Weights of a small transformer language model.
Size: 9 layers, 2 heads of 128, MLP 768 tanh GELU, vocabulary 1024, 6.28M parameters.
Each number is 500 + 25 x the weight over the matrix's rms, rounded and kept within 0 to 999. Layers, rows and columns count from 0. Numbers have three digits each.

# layer 3 MLP up, 768x256, rms 0.0677, rows 69-123, columns 0-127
468470500487472433504510484491519447498495522498505473524530485493525525516496499509491508505494443476498521511516471509463478465512466485499500475505522473479527513503481496488467440464471489509508525463514523469526533503472527482482531478512515505492504516507515514494552488492515536492529486491567453537499494501525534510450468531474548482482515491523479519503481461512504508456516
495452497513503477498471483436489519501491514499524472525484524499522518509489550472523491491502483513511500479491508511503513496495453522524511455532497487484506510492480489504497532514504496513541533522525471515501547548541520487497507502487520483509487529460492389489518521513453497494481513502460493503542464492476530502493500514491478439545503470461498470526469447495549530488527
516481510473481506509527498490511489501494526515503574487519443554511539502463497500494503473493494504478471506487505501507502496506506462534488535490470484512519508499508524494508509464511471542516529494506497475501504535527514488459454475475465551471461486502496448501484492512480505511504540500505494508492510505455520492506485512488470497505503492492526476498512484523486514479508
450523488534426485483527480490502482500454544462490476562506489509511479499466509464513456563508469511528490501514500532486523492524510542541517477510480480461515530472465455485476517489480492509522488470535474498495506523515556486479523496462527510500490493489509452378491475503469523496484489534505509514519544507467545534484525482472502448511487473540506535514465494471527519521515
484443502525492501477509503461521506485444462488462507493516493500553503508496487528470480473511484477541518462466528487510512481519473507490500455508484497505534473467493493492464467498554487492484499505535508487483503474509514474487515507498545449489521504496539517482522502525478537502493498533501478523505522523498539563511535569471511486492513530505514460511468511516537546501510
477500492511474510520522494514511540486503541529501496481528505510517496490506531479542460502518466486549455467488534504488509516506459477474436460519476461493549443473473535476489462480503493536531503493502508504512535518504516518481466485493456513484518494481542490457486475498455501487486504530545488526503503524497522538488540521458481496488553498447458476454510458492518512497515
474496463508529519515434475478465533481474520512439481485536496489531482536504525505513507510542492545530516491512475504530485499510519512489468514513518507488518516482488508506506472506474488536511504489456498476520528492476513547507468508504499507516511468493460460486520467491480481505497489488555535485506455447477514493504525499539494512508491479540525440499508472498557500494497
502493498507494504526454507464506541506481509474484528486512499543486504488485515514527500488492470528486475474489470513491541535491510509510530523472509530507535502484489520505497483492506505536492476490483485462532504514524505498504513514513525536463521444497515489478506482481495493521501495526504497491483494489468494498475555493516490485507468533473493478512521477536482501482511
492472496535513531499512485466489500500492525493540548511459490539485513529434521442514468550521485485514453506479490514482503484520475476510500479516471500484501529501480473498487480495547485496552525520501489490547533572508547502494521503465526516445505498511517488449490478495475501504469490533474492527493483476485523526516502496500473460492530453497500459521495500490489517445518
491497506512493481513481506504493498496530514504527513497487459567482525515493498462569494515473472480493469479486499475432505498511498491536499443529512486464485505472498496484543465453541509498474493433495505471500523518454509521459505508553563535519557522488520490455521473451458511478505465540523466551506473502531539514498523505484535481488486545536479532457488488513514523487490
525474501456461514467510522461487464507496483458473500502537473498522469499494549490508489458554503533499517447493504481515537488487481529483508520479494479514502470504484497511481526520467500455499486522504514496500511510519520470495516482508514503513529515453504550489474490496490498494497483516526492510482528504468480506504526491479494502544511495493539490507476524497562490457523
546491488514540466472508480489530500474469536477472546500503443561498554496501515538541500540503516517482516509520440523453519514496466515518510459500480491480494478474504543515476511500506501518490534482519516444497494493505504534483490496514548499502497501460473491511468476460502493512473499495513484499470505474474490486491524520513533498524514490522473544495497516506501517479491
499491487465534531459491489426516496497443511493545478543499458538487522506514501486519488516495491493564478520540562466535549488506507529533491508492468510507520469500512425481471441494514497474538529440443466510525501499558505470489514481467521460545519478486516420486520497511445527524507528503514555476480514456499496524484508562492489481504491511505484465506459555492499522518506
473492488508478509508506486508514461496476528471492453476518455535534502467477521492564485482519450552509510527477511508487526530486505522546510511514468478493503456509473531524484547498453504502507534480504481486511504569501513489475451491499525462484513477486547456486469466538530511465531522504473514504505514489488497485476485515452511462543490520508495491520525508519482491514500
463524504511466522501475492469502501500523482506502467515488509516485496530525498492516493502509509468484494522458531507469503522501493477490515490509499510508494467489488507513527508502501506477486521506539516488508497520492497498484471513516538522520473506503488513508489479489491494482505504492443534517577498502511510497488486481493510491520481518486485503476527489499532515527487
493528479546566500480499480427484494495503487505486449449491485512506470480463519529568501562548514534507532435498486437498530492487476519507489463499513522490487466498448511471472481505466478490519510473517533487487522469523533521448516510512551454502543448449513506457494420483483474484499453496554501490460530473474492525474532496514533494506532524535558442488460498494598467529484
513478494462484489474505501490514514487473507545523506485493471481555487512507483518552466553514474527541505530489505535489508518492474478538475503522473492486503478489502441507506520507499494477562511488449506486483509544487521458486489465497472543504489539474516474516498491523513513526522542517491516514491457509510548467525516545479496473516510536516470514514491538495472516442506
468491495511501481463489501511498505494485514491549527490476476530495489483482484540528512494518499515513501515553516484520550528486519422497509496502449484467542501503473480478427523484485493499520512503574542516503508519539500532483520496481518504487527497470479512494499480486477540485462518528507532517564508527470484521505502476495474495443530468497456510496545505515475511492486
475479489478493524483469496441520466497521497498475466558493516561544476501490535522435511534494485490493506492535518443500504471516507493484509497463519553499521483501448462508532445481469503551496494453466456516511517472472500522478526511482528515530505488515483486464488485503497498476484480493551513498495506462490535532456501521463529501491481562543546461473513515526517532504495
493489493479530508502520504460501504505459519529521516491533453522501459453484579475521465467481502496527512495552530508509496439482433521531557507457488455498539521493480416518496469510499501521528463434455488549476502513561519467507563490496494462434467529479522524491476494505523519493507506502451493484454546498464500498499547517478506488507524455484544481518483489469528509444504
566434489472520495464505490467478532488476515510438500493493502530526505511498523489487464505508475464526500457492487474474537487513440482504481478486478493496504478496458480492480474505517497505532469512495502496502523489572560469486557489494568508474501484442489541508471495475524502487482490510480479548522468498502500567522511482460527473502557529511515509516478530547492456490513
524505494519503490499489490488491500475509482497526482494500501522514505513501493487523499516504498483511517516491499526481496503503491502485490483535475495489506498467491475488513515508531486541502478504495507502498515539505522499499523496496537507487490503512495510479498476514508530481483534515479515506492462511492520524495505502483482476499512468465499512492488511498500509505508
508452498513493474468493504481484498499470512473497539524458435553546557446455557492540497512522496497526491505580465484498501474488448513522532487519509464447515502513484528510471523515533496481530487531493495525485521540524513505458492492474571474459456492480535406489468448542489487484483529505488528502511494516439539484466573496477445503531560492527504529534482491482487499491497
466481492486493502508447488482522485515501513506515507498466520491505480494484505493529488507503505482523475476489523507516505507496458475518531486504472480469504514491501492501503480530512495501529540495497508484528522516521544503491492515466490502527512489510511478488507493521514527493494503498494503522497486518495542546495497496503483470507548484503506455492460485511519522456515
498506484513508544523444491521549535494473529520570531549539552523442494483479544458522500493540479510492445513468475511497552505503452481533477455428536488494482540460495477524536494477551497512515553526531468487542514474562507522472467490485476552451445460460491463491532504490481464485490482507458515545543455519502567501510482544489456469549459491479481435522500447590468495551505
467498490485485463470487499464491510471505526528518497524503483523493508536482519502520434505527484507534466483521503503499502525529488474511481504502460522488525485475472492489508479492508488513520518500465504475546539486498539474475506483490506558492511481474486520479468502495466538503492491546488512530497480476492538499490533521490479436483506503483489513500475469510515506452512
549502491501514495484416503476497501508520494505523522553540504520498479514469505492558496478492485531535438507497502430486538502541483497538503479456477500517492507483494517539521507501574475527559508503497478487510530479570505540505480494526506562419500485483499471507472461481467471490482515505474559509517462487495537512498487566498480483494518504501535468508430501558493534511512
478483497519506499491462483457504481512516501501478533497511485466557474511464535492486494462528517525548488453483470544526519479498518520523502501492499500483514429521457484495495510513524491506515476508499488477490503487538521524489494514505516515444538484509489534493483462518469492495488495536554486488514556505480520533504560533506495519493532495515522526498426481484511511521501
542485510466510483505520498495497514504518509497555482542505440541487505534497516470564465499507473471480522482478555462499535460490506500476521499555490476487503476521487482496511518490520500574532482434477483507488512518539527437495514463477524497483482547447531460510522496475463519480511505508461459540470481487520509501465514497449529492532556500458522493472477512454509491438519
494504511494410485475477500530488540495465503478456501552482496517441488531502502460471472524491494531517488503496529473475514502516495480552481461499422457513499466474500538510504513492492501516535526479524498435518503515525516490503456462438528471502511461479526517508472513505478532467493504501456500529504508522522498499494480490472519473578510513531488518458475501533463476470501
451496501517457468498520503452541476490505504500519443493560432479500514527450498505567485507493510495472509532503474521491502489476534492503514464461549495459448511491489537493494487515491501480494489507515486486500514531477510494493509516515508497510496498463508508474499524522446519426515470499544435500487503477516508521455543533527512509515523508483503520455481514451551514457495
483471509513513489494479506443499495505509514461509465509522490496528480489490533520489506468500507491515510466530537498512503477489500480500552516522487524499537483506461499513444510484498502473512468511483473502505512483497501498511532483502482512502574537464506511508521486471520492493502463556528490481511519463479483483438554520476497493499564501451532447480505494510545519501504
528490478527451499508486504498492548449479523520539502501515487514478526482488534496560432509493496533503527483477509517500484509480457486490512457490480500466475471449495517495490476510499507519490500491522495527519526535493578460454503499519525532507520493486465473429550486550481513495477482524494469537522515493511543490479606526501491466519493498506470499517497476512481517439515
471485490515522496469494503501496509492509434488484479521553530516525510493506511514491495533520510487508519459534498480499481486495525494474493455529523525494501504469488487498458512492512521516489494509516496560518532470522494472502523503511511490519496470502446529489510493528502531497506495513533536513528520490501508483514490530485528501485507482553479507530534488525502483486514
470470485497551524522545486534510505485505579492544498479509434509495495495488497501537495499526444507513495510502481530511523471492472494537458503524498470506505492498497437498515514503558482532544482466546485493512498491517505509505527503487466455451484522465532533506527490503485483518495511512496519511493480506512483505504473544503475496481540518470499452497515481537462534478501
494453491469477475507490494497498517467464531491570526497460499548487514487451519507528489490494491504504449461500483498487521503497483468543499511495483496485504458493485534488503510491543479509519505506510520455508520523517529508459507484490536546446514515447500475477499459502447527490485514553509469521556487503493513552492525516502473473490509496505490478475487490553484519476519
498484512480492509502545488467509521494504511534536512510516479477474515477512479443517475543536488522477486496482545502514467483495476515530488482524492519508553488509512448484466497478506498508547539518455511512508513544486490434419478480490545469508497587493504505499522518523491504533510487489506488510465516454457538481503525533484448470536509509475468516503439501502543507412511
501514491484489488476530489492511445487518547462520516528469510578512513430512498486527513463463496472475488502474426515450468517481501453512504486522478489486499487478477485513427499443536508497477493503539521491524505528493526490481497485506545548477509489485505479473514483502489532479526481502497451530582496524521510515443511502498493486469504467469494488516472456524465460492480
490506489488461485458501496468496536487470497524466445528516499468501532528509517483464494529521491511492510496542560461495485480553485518496472464549506481498483459494486473495522513513439501500521545503494457520472502504490492484499509475456526464544481522484480487497494497503504507511490475497514511515500526454485500459477509523481506482517490544500512509529484494488554469494493
406497501518537520494496494440502509513468535501483497541503470480496523507470523461480500452483481492501455497522522515521503493509529518503546505496512505509506516488453456516470485491528495531511514487525443532512500497506492483490538494463545562456542472511489498490504468516471534511488470548555529480538513498476553504474560527499509485481490525517497490547460503497528521503497
479492507524561490494472499501508525502539536538517503558430434536499496474481528476571513478491520513478438521479458495493521493482473467530459489554470501506546517492504516494464506487588476515540477489517507520522525511551501507483481491508566508466486484485533441488508505448494534507508497501498496563520492544497559542491501484487480488525557527507479470525504470512497506485498
538460515467479501508510505484521523505516464523505510473531481531475502478505519506486504478548522483514485468490495488468500498515483501512524501509507493488521461487498522506523473509553494473504525527534504480526490478511501512469507499518502531447520481501556523465512494494496497486484488518512476501543489528548508530505533517461498509486557517489491499468485497521538484486508
517472508482542548508504513446548480481488490485455522496514521490510512516510516505500495508495499453559486472466478501499553479524530503527460519553500447478535456505492493504479467430516465491542481468524511512477517459523518485483538523506489520485522536486480487516518483479520498519477487495484459496528501505489521501513517470500492486487540546496527477473489465523468537511506
449467494475524482494505495519514513447491497490495456492505499522526529518519543513529495461506463524515475463476501484493526512486505498501481425503513490503482459430415510479485468489494497573537514496548500440521542508498536492484502486509522544422483493466508508466509479507479507482484451544493451540505484480515526511455536537451513457494494529513492462483448438550520518470508
459517490471506486489494525471488533487448480503477437477520474517509499498508520530480467478565491476506515448534622507499542472494483512529529515524495487509502468507467519501488475510479499528514497475461484523479499497534492452527525483464485434526467545472473519490447541486515568472475486512483468496465531501432463492496527492462503498534520472453558495421528506457526482460527
469431500492447502484477493441518484492523517480463496575525500455554499516492556462541466482511505552492502450523474495558540493507499488472457522471513457496482522495480539514513493510548499496563474539481460481486533464513517481468488509496536517483517483474462505497525498531430513496476494520584449551507512505506527500505554505502450500547522499496507499549464496496516483473487
470516488493502503518471473501532517483495497508470467484489490506525522526487487490484500519448470512488506497498503499521493490498519497487496492529521500485527515508498475476497477511508484526472487473514475498521509483503505527490484519529502467470505506514521492497509481503498547500479498522542489518477491513521519492487486518507514522493503499524507510455504505472517489490501
523461503504480496474496494497484515490464493487471519517525515471514494532522553458534500460544505544544482533502484493536571494493496518509457491470460495511492483481494521495470562523512503472556523540512491482454530493594512515474489477478553495518458501451476494519432502491484472498483513496486502516541500504498502502498510525508482481518542473494518489546523472494522496509503
518515492534478503444455501498520519501483496540524408531517492471443510526508517527496493515512486450489451465535532484522480508510534516489479521518459490518558519492495527523477482475506492533502537517485496527522509556538508475518546488497476495527490500515520518492460491485469520478524481497531534493505499484444484494474528483477558490475465426459512493506537476495494465441502
514467507488485511476513520492512501509513505478513527525512493525531593533511483487534477494498447521526487467511472495491522538493555519473489564487417515486534488500506482469542498473504506527498493486497487501478510504534501483510541486520511547534482511512509483504498503527512504516489496499472521495457489518501527492518524561502482478442512519465480520512507477494514499476509
476496488507571495494448498457480518500474514512533521573521472520555495476507517542511491492473487478594466522513541479519537477500466462536502476564467476507505494492497444493498500533482487574519521448475482494454510476537514523480513501436504449521455502469535478492469488480490515474488511515459505504488513505490482518453513514474513500527550519512534486497493443504506534503484
477507504494485507492505502493520502489503505481475514479528513488504532536503515522499514444498500518468546476492474509492556492511504483462512466518533486474454478501462514480519511469506509557552509523541479459514508503484499493491513499491538518472489529472440504513494480512494511473482443503498477498514470488483515509490512518466518479525489539473511479467471515495511495532492
514488490493549495479499492480486485493477497489550477508502525507479513511504502500495508466470497507493522474521536490522514484521522513520468525484513513527498509461492499478500480486506476488511504473478492526526506478511490493519519495501493494519555523504515502503474502508485488506504482547531464482505508450517487468478511509495528501466475487487512492480484509513541504494502
508470483521507509495489499507507528499467498532518478524519479501523504495469475527546508477543455507517489468479451534513494500509521507553448483470481500511532474476507496486517464497493503506517467509527496492505514525497511499497506517488479479494481532485496493489533504548466468512488517497532500468560507493508519481519505509457501489484494458503469454506476481491480512522501
508533504477528500518473496485471547477473506505503453497474510514506528532491499494481500500494479492482485520529517497520527498530527485557506497533488527508547490504473510498483491483502507530563539451454490499538516529509504486493494484463495500567487555502481491481514497534490540487478555509535520508494458488492482492482493504472521496535487437506455503437441528470491513506510
# layer 3 MLP down (transposed), 768x256, rms 0.0411, rows 69-122, columns 0-127
496506489548502495523477505497501485494526518523546509491528502457526501493487483509474510488503490486510495471545497493511498490568480503488502485497513466480464508446486490496493456513519542486498506513484511508502527529498492502463557511458475480513480480512509493514499542535497494516506568484544448516483498506460537467474513511499501476491495487465554437503501509499495506487477
459505525524529530454507479476489477532511509502480542506510527521492500477505497501491479527497474516513537506498480497526497509482499489516522523546514525510508499508492450521518499481496487484539529504496506529491500515500516471525514508526510434515499522479491502499480528517468490505497504529491501515490495492497488500512486515498502493499470475506481463510528493491513514507518
497494512508542511519492497487504496514519477503503496445450520489490505520523526529526484537527498454506495494491503507523493536500477511517498492473505503503516465478500499482527529507511480478484486503513501543515504498476492520507528503504509502497486512494486477482500516519487460505493532503476508484535484529524505514522501489514507466508497469497497498547495518502514482524462
455505551452539494510525504474436547523496494526506550449530512544497566471534437537522515453500500477475525479488497487476474484477506561488549531536500514459515471471455495441491471488445469494490452544507547507483454524489488523552476488505485509539504548501501514514498475492498500475493496591503490484449482537512495447528507523467489464477532518531483497517526513501480488498504
499522468504485491535501507453474518513495494508512507500488512492475509549509525487539489481514512504521493511487523468511482531509511459499482557477513505512496478519515435473481497486526503503501479501475460499516498497475465491515497491437485502532512548457516508471488534547500473484459489495538502498475544508496509488512497472505512464547521459494536494496479502503498543466492
513508524545443512465558476538493507552509526534532477506478532465559501542387531447527460508531460511523496494519483545462473474480465517508525480526512492520463551488483461547502492509532495503524477503460508523513494513482485503513511508476490444483488441529486525464504498529482534507476492471478493514492468466476495535534480488473538578487517458458503488483501504467497514528555
508461499495480474518482513519500485522502526473487444516515529538514491541533495506419469503505506519462458498518507482530518486524452486539509526497492487503466502513458527561519535502515507467503473504447503494490527452525512469511497514498546551519484469506510534503507490526487493511472520508502450485492505535428533532516484474484502487505485482459518549517524533499500502526472
486520503517497528471532499498483466467510497523504509494480489457463488472488522531504516515516524478518520489450510502487471511497489525518506489498519517470510480508522479495483491496472508511510537501509482486489500536485468497514474489487487477513491540455503489499480504506515523523508491500503509505477465521505487526543478485478530501539453506520473483529494508531497545505494
495508517504500535507514473494517450510521488490501540503533505501464500471501482501514504505499489504512493466511483483516488520489489480534484477510532526517515518481502517541511499491496473539538495493515476493499499504498450491519493519491485500483501517507488535509492490491461477504491493490527505521480478488499467504490486462490503516497467512471526475487513518490524529497479
489478503479523480514495498496493530515449496488546489518487493583478558549500484460532533499511519536465520457518530513499522535471525497518508527500493529529502491493508504499545505520489523513460442436501568545507506489509459457505486481514541519455507489519534456466442475475445534463476499529516465529513540516527529535431534464486488526486498474486492532471488465542497502485522
498482498513491491523479498503541479498445478490514459525457540517494540514518489486525510502485506489463523529483490506480475502510497490539452517548500495521449489505511512489515530522514516538482486468501502491529494526487465524511468520502517501479477449523490491495496505489488518479469543528488494468599458509535484498509464517487540491498497541463514514459517473510443511496493
461486482464532534559528473522494497494512488537473522509489529458553548490463564506503584516483475506480510490495485512495514488491490512499495519464534511462541530524500519485482464458454494535536521495513484523535476478509494536518490516480489493497545501520475464507462541481538527553488577496489464546500514500512523488466526521509491496463493531443494497499514502526503485516481
511523492510550492528483488501479526503472532541482510509503460518546502486495502505598469489535523484499535488550489511447476502489479497473527469490479456484484499458501535485510528484462514483477489471496532524472498470503481512493509509498457474462507488465486497518540496448485465503491512496514509537491501471502517495466483488513542504490481482499521515501515482481540482531527
474482492504513510472521507529488480487510479529492504491462508473541503505520520490510487477518496523525498498509497487497497491509504496495520502451512508489448527500502509510522486487535499499515474495477513508505489476513474521516517520469467512473501490488497504496500483506515496488482476508506498483500489528527471505515496474513529540496533498496461506485500520500507523493507
508507516459474487497514500473492491501478522481521533459498516487531504488472533533506511492520524500496498496517491507473527524511497508502515537470452504510507524538486509495494527482485506500513504487496493509483513470528487505517519493505522511503503503505469489495511537502533530486529496509539474477465509506454490493501508502517464494500530465485483524510515515503500467490505
567526515467548584481489506504465518551484548505539594490484522513497497418456442469547473563544541564470482473495491530444460539509489519555503454459520520552536514509479483543426596479508499485496482567495440485550494534478528490546536483497515455525508528476516525486442506501514524497480485517498492456491487470492482518490524475465487520480550513487497513467484503493417462506503
492489488553535468529453496501499499510495502508506485477494511468490478498473476502511477465513510475536533499484488513496498514523490534538499469502477505494474482508508495493513528501490493457463504493452480460503519479476511513489484509510568466498540478516494518529474479459471477518452508487470473472511485514533493473495511507510549520494518537514519513506515515514544530525485
525485514520467507500479497461507465475525478499465490507469491513481535519517501506497501530535560514474523504498516445517495518504503499485504554446518489501483547489515505459478536527489507498481524501440525493487476475503503526488470505475486445488519477519531466485487521509515521535503522490499483485495511513508513525522478525504498458508476524504479524486521530496496452518498
501426480529461485522497493513554458484491533447472464509526507511531503496517468484465480506473490538516533555543503477483464496516501499456528415483494511528486488531497472515527461505485502560473497483553556547520532522516528478440462474545475489474554475494476485488516481529493534525500464450515477520489460478413566549487484495480483467436480526483460509509462513521464507536480
458438505500451520492523497446510550545491464478459566465474519505509518534520492515463484520497494511487527424536500431491502534535478507511501458475499474505478487478477520520494519531524536495550514551522492514498513508466479465517516522502486478502527475497492499486478480495516520522507543461542491490470523523527536485487514484549523513537505496531518531520496485525553458509510
489471509525517525485502469468486500560509484493516483518462532454479518454509494515519462490501489524560551520478524497504484514450485486490501498459493511515534549507498476490504461502499462503510511511439504484447497471497516472461493504460514471510500518487483485491483570536478481515476519494575455507492500490500527535509480491483472476530475485477472449520506498495553470520516
463466529485506494458491461485535533509512497489496516497496530517516468469499497505533517480517498502509497517484498522537474544493539498526489490498490515507510532497518488496500490525490472504509495510521503497514489488515494503494489500512493485508506510478504499505544473502508525488492489508511498513493508513520482489476503506504487547472501513503486513499505482492502533510484
455520519509472528471514507491508504494512470481471525513424563503485466494529526487457465539520506484430541497480534462488497536553542511479502491509524468504506496501554505518478484481488505508483553454538504461472535483492533481483547482496510539488488497505487518497540516520473467482475521507496466514543440506589476492508521480503514458533399504469495470473477497571475479538504
483513470457532463521539502462510504521499517513515526469488513494488461520531534494454477475511513524563520500485534526483531482566522481499483502466539484525506488505498502525493494472481487475507482553486482486503507466491504541526513533512489536487527493541516504503494480514458470499497490524476548483478507498461480469510485457496531518545513474518484525498490450510469519480526
456455488556505449480491503577448495520524525537538465462502446476539505482513474514502493544511526505506493533534498467526477517489514536512500499486491508501509514519519444501531515530467499519469493493524461507508499532490496547560491510510470426427508466492536532488545421513527525504527509486499496519426555396475490491499477463531518522499534535489463480479459525478495510522523
515494534486495475484516484489492530510488492511496492492499503517491491510542515492510486487496516509473516481479516494506507496495487504506492503502521475520477468535532511479537503501497534491518490535497489516498463514481478512512477490480480505493500505481491490494473540513496512493498489518502502509466494469501521498483506494514514520498504505513463499479465513487502483482523
462487509532492476494519498502481523511477499519526488528460466492518510474484470461515527491532525502485516564490579493466477528501499492487473557445502482512460505444507506463511512501518504516457463526501466540498524500490477584505503489484528468493537494507511481478492521507495505542497512464449457520480485452498517502508490441493513496547498466521497469510521491451526483533506
519506488508480451482490491498524430492502497536469530543470517498521520527487485516495492546472546464524475498520459479505530460509486530496505479514502539546511529486479504511501519475518499484493512498523553478471524501485486497442520513530464533535521529496454456535531541509475488497508512498515459473500463488534488504522476484466476477537475499490492489483524501510461488458468
567516500481524491517453484514520495474454497481516472488502545499501545549496497521555477487476460513513505525474510518494493524494508447480517521562526556493461529492505496470488558499509503514473499499510525522492505516468510512512485507517469493502450469518555500542465464499481513469433528497451479538458426503479500491461451542510524506479550529509490529512487510513450479515498
504493493481536485516499497504485501503534503501481505499510458516553520495507506517515482522473514520512534493534523491466504493467456515486520538485469521514490533495511470533551505478475486485485446510505496514512517516495521484527506498476483495482506494454519498511466515507538492496495480489531493490459517501457513535476523479474481529530509482447505523507494501521515487475495
493534489494505465470485480537495464489482464512451508488495546484510466487573474484469495542525517456533542526570455531525512447462539482491454519519507462523503527487507518471487536485508486511525522511576465505518550520491510469497515509484464450522500519566516420534483516521435466470497467520505415481526517542549565494536480530497473526510513457492539456518520484494453503544479
468489493525523496521462490488489500493464523551490528486520489483480516532543491513560470489495547479475494467494524525529482521504460501531510503475497481474461455506537490503474488537540509463481489502495480552467469523471474503520473497467543453512493472508525515502489470511475498480541522480510476496513521483522435525453545507483549471533517508483470529518464523492526501522527
519511506497463500575517530496553531518512536528439546522468492444525520487520528533478530479526477534512516480458521481551491483450502537554521536551537481482519457509519489540503537595458583567510498539547452508613528506475395485472490427507566507460471503508429475491543470542489487532475438502545535475595535471498454558447564505505510548463507497519535423519497425499507532481445
515444507493519459534482500529519493529513474447499534495465513488524517513486482459499506536487481508534513499492493488515520535489461489527490529483486529482506480525497489548510511490486520498522490473536502491477523498477471509519466491530511537486487494511516490520497466451511500514497475478486491488485485502471497498492484521474494447491516494498516534499489541513466507496504
495572500447484471514488493491503484500468472533485504531501528509517485498500541485490496501500500516451516533495530522472501493533520503496498546503486531487554467477499495489490492490446500447500473533457464467484532495462501466536494543520532484502520470510509546468556552521520513505533526480487471434523488517460510524507482465514525509522490442502571507506474468499499514503474
507526490486535507529502491484462503540486492519530492518477480500512494459498490494515504532511495472529459487489533451501541532506521526525537524456494462498581482509505477490463481500510497454501490461525487502535470522526500553462508450492426481501527514504477477497495488520513481516507542543485527471521466439506513482526544496524500549471477500497472503460505505555528507510498
493505493507509499484469502496469520536479516537562504475464477506512479530494493474438508557493487509569452474529504469498519523499521571492541520492471491464497497473480487477502529517489518524481521564506489538483511502490499534537458506483498506519512526479476502496536463495461491491507477514517548522488507450509490497518516439479491549472477458507508550521515491499478471478515
495529488506533502523515482489493477472509526520468538537471512491528502485480507501466527484512536469511524476519518542501480492532503483493522482477549500496507515478512488455505502509519484526507514504490520457472493502483495489491487471466475513519443491493464472529456496512506514505536494486468502526496485483454532429492477520511511511513514470460512484532485476499485480536488
513489497477508467493493482550531490529501504479496544517476515474538477498542535466520478468524478513535521537516454507511503514483555543461490517490475518506525529489544516506531501502479499486538449477536532490489468451535552492502454487509478481495519500513500492523508486516516485488496492467466495471454521496497538491513526510508463536473531478534459495507504515503457492496507
528498508507488539532511497540503455448515501503479480488507456532516472489496495507497521495501489490459509554497466492502443483534454504462523490472471526526483505487513508521523529506521496474505528516449482495548492501509476550490529556511456464539487534525527442488521507481537512499492510527525506503480484549514518470497450442532573502502467536508498464513526509478460526480489
520493521474542482478498503539525453499477464481507490475479480505513519544505469554476504508451468511526530465426506502483499475483578484477455488550487475500521478496515514484571470448460501496508583449525525493554550518464464471555479510470530551485439499524532459498512561524487497521506540474467456489495496505538520441527549504488507510514502531550480516475557497467510480505485
507521479503514468489495502520493486499496477487477492561497541484543455491483508515547484464472466516539520469484503461489506471499529500513518534493484550496486511484493533490508489489497502488491466497477511513519520488445474502510520529472498492505524523500484452496496485529509483536508469524501478499500491482509521484511493496536527489492483494510496501505490512507458553474497
493546465529513497539503503479483487520438466419477586488481527473505521487455504490462490494516494516519472500506500512479506498464496521529508558470477511518486567508465505471492518479514492496465501508464520458519524465518489509489582541485483539509512538435513456522512535481543511536503493478441461527459507474477498510501498500541486544501533536541514520524522480511449531504478
503475448554564469591521501490473505547474577480556439547569464509472526569433551496459527484461440477502462476381494500481474504590475461528435514427487488469519496527497546501563473414535561501519444594489474446564550481511580570516507469478466463500499469601542470450500465466466460431489533657453532525441494446472609533620592541573572499489533441505409493476438482472526468585491
554444490572525467544516519511500444501491456456560495470451512537491572468493497516500512502523478552438517373491450472497562533498490442522522434412537497515433484546469527478492558512566480444491494569530484552495442521500518538528535463531530563459521447447506536481481468460501515509506516560492459541541460462489398561515517471553522491484448551501530610516466545551480511543500
509505512504515547483469491525478509493444511471486527525500512516517526518481452473491462604520550547477487497523486491433517512472462418468486495529440554463486479482549454490501491498495486509528486514512537522503459573473503484427508494483487443476532486495462544522510501525492536520472491458538486496489562509445491477500514493482452502570496522491473513509431550507515512492471
537468533481456491518496516488483490499497501486493472489469509493496486472487524506437499494503464496504518495496507462500505523512475550483520533474472468506456509509522529503502506498481507483481510518528509523476500492518511461510494521481496500508515504498499538478515499524507474473446510479501530475506503503510482498473469532483476479492492541501510510549524519517476524490511
566530492565435543495530490520477558472486552449495461513493501519519542446498510497522530509492480548511512470484474548527523498498457485476535483466511510479447533529506449437557486491563517480434503495507536535470496516491508435446532490510485490570516480477498556480489516463467549476509450467535450511520503539518477492470533531515495480468471495486463560584472525518481518484493
504472525506505517501533500492521488507521510498530500521515511489483488535529475518528527514537494488506461499469456513493510509477500533483528444499511513518484467464489484500470491484466521470490482505521509519470496494525501488472492494536505519522497513480477526464485489503463444460494517488476493488515516514552513501537520486516487498526500478477499491473506518519458533497486
472489502495498506489506505490489491460483523564495491513524508439513493470455505507503481523509489492495507538501516496508496529538515487497473474517528478498518529498502541522500464512483486511516518497494487486498488518507518517513449491518489465488509469464489490522493512477536496513468493517535528518496465474549510474495505461501472519517507481520482508502536473468529510482516
443472506448542492519511500469455501519539500484513546447469463533506543479474495506545495501468510485493497514509541511445470523478483489521511527494481497487533484526501532525460515494482499524523469567478491519509497506477461507539516496509460498461522546484516465484507513509534508516516506535501474520500491487496470511538502462522491514547540486534488492545491516477572506449511
521511505503527522501533504503513512511511507523470511506468507507499485498517468488513505482488514545490492490482502500522490528501483489443499480502521503485504458493533475486460522504553515504508487504542484484507487505530498518527492509498478502474528506527503498484547523509449509499477497478503537485490464501521502522496495535485485512498488455488466503499507495476467502473490
492500511521485493528494507563470499506484495527495481484490482503538478478536489504524479517529495443551492496448497544502464539501465522504557483477491483511484470527488458514509478515460505526495509526524479506475509520479520554546455492478534497502459493492506490500525516530525501463507515461460521498534439553504532509536505478483431514491463523455525500509481495452481498492484
514545499510468523508523508458474519524496474494488495547495516488510496497521503522477517451502476466485509531519482484506542472491533533509500529510485489503486548507495499499466511489503502477499485507499492526507522537510467492515510498493501484487508483514500512490516536473504490492515483529468511521463483503457528489529485493500499477516483479472520474499498471484488515504564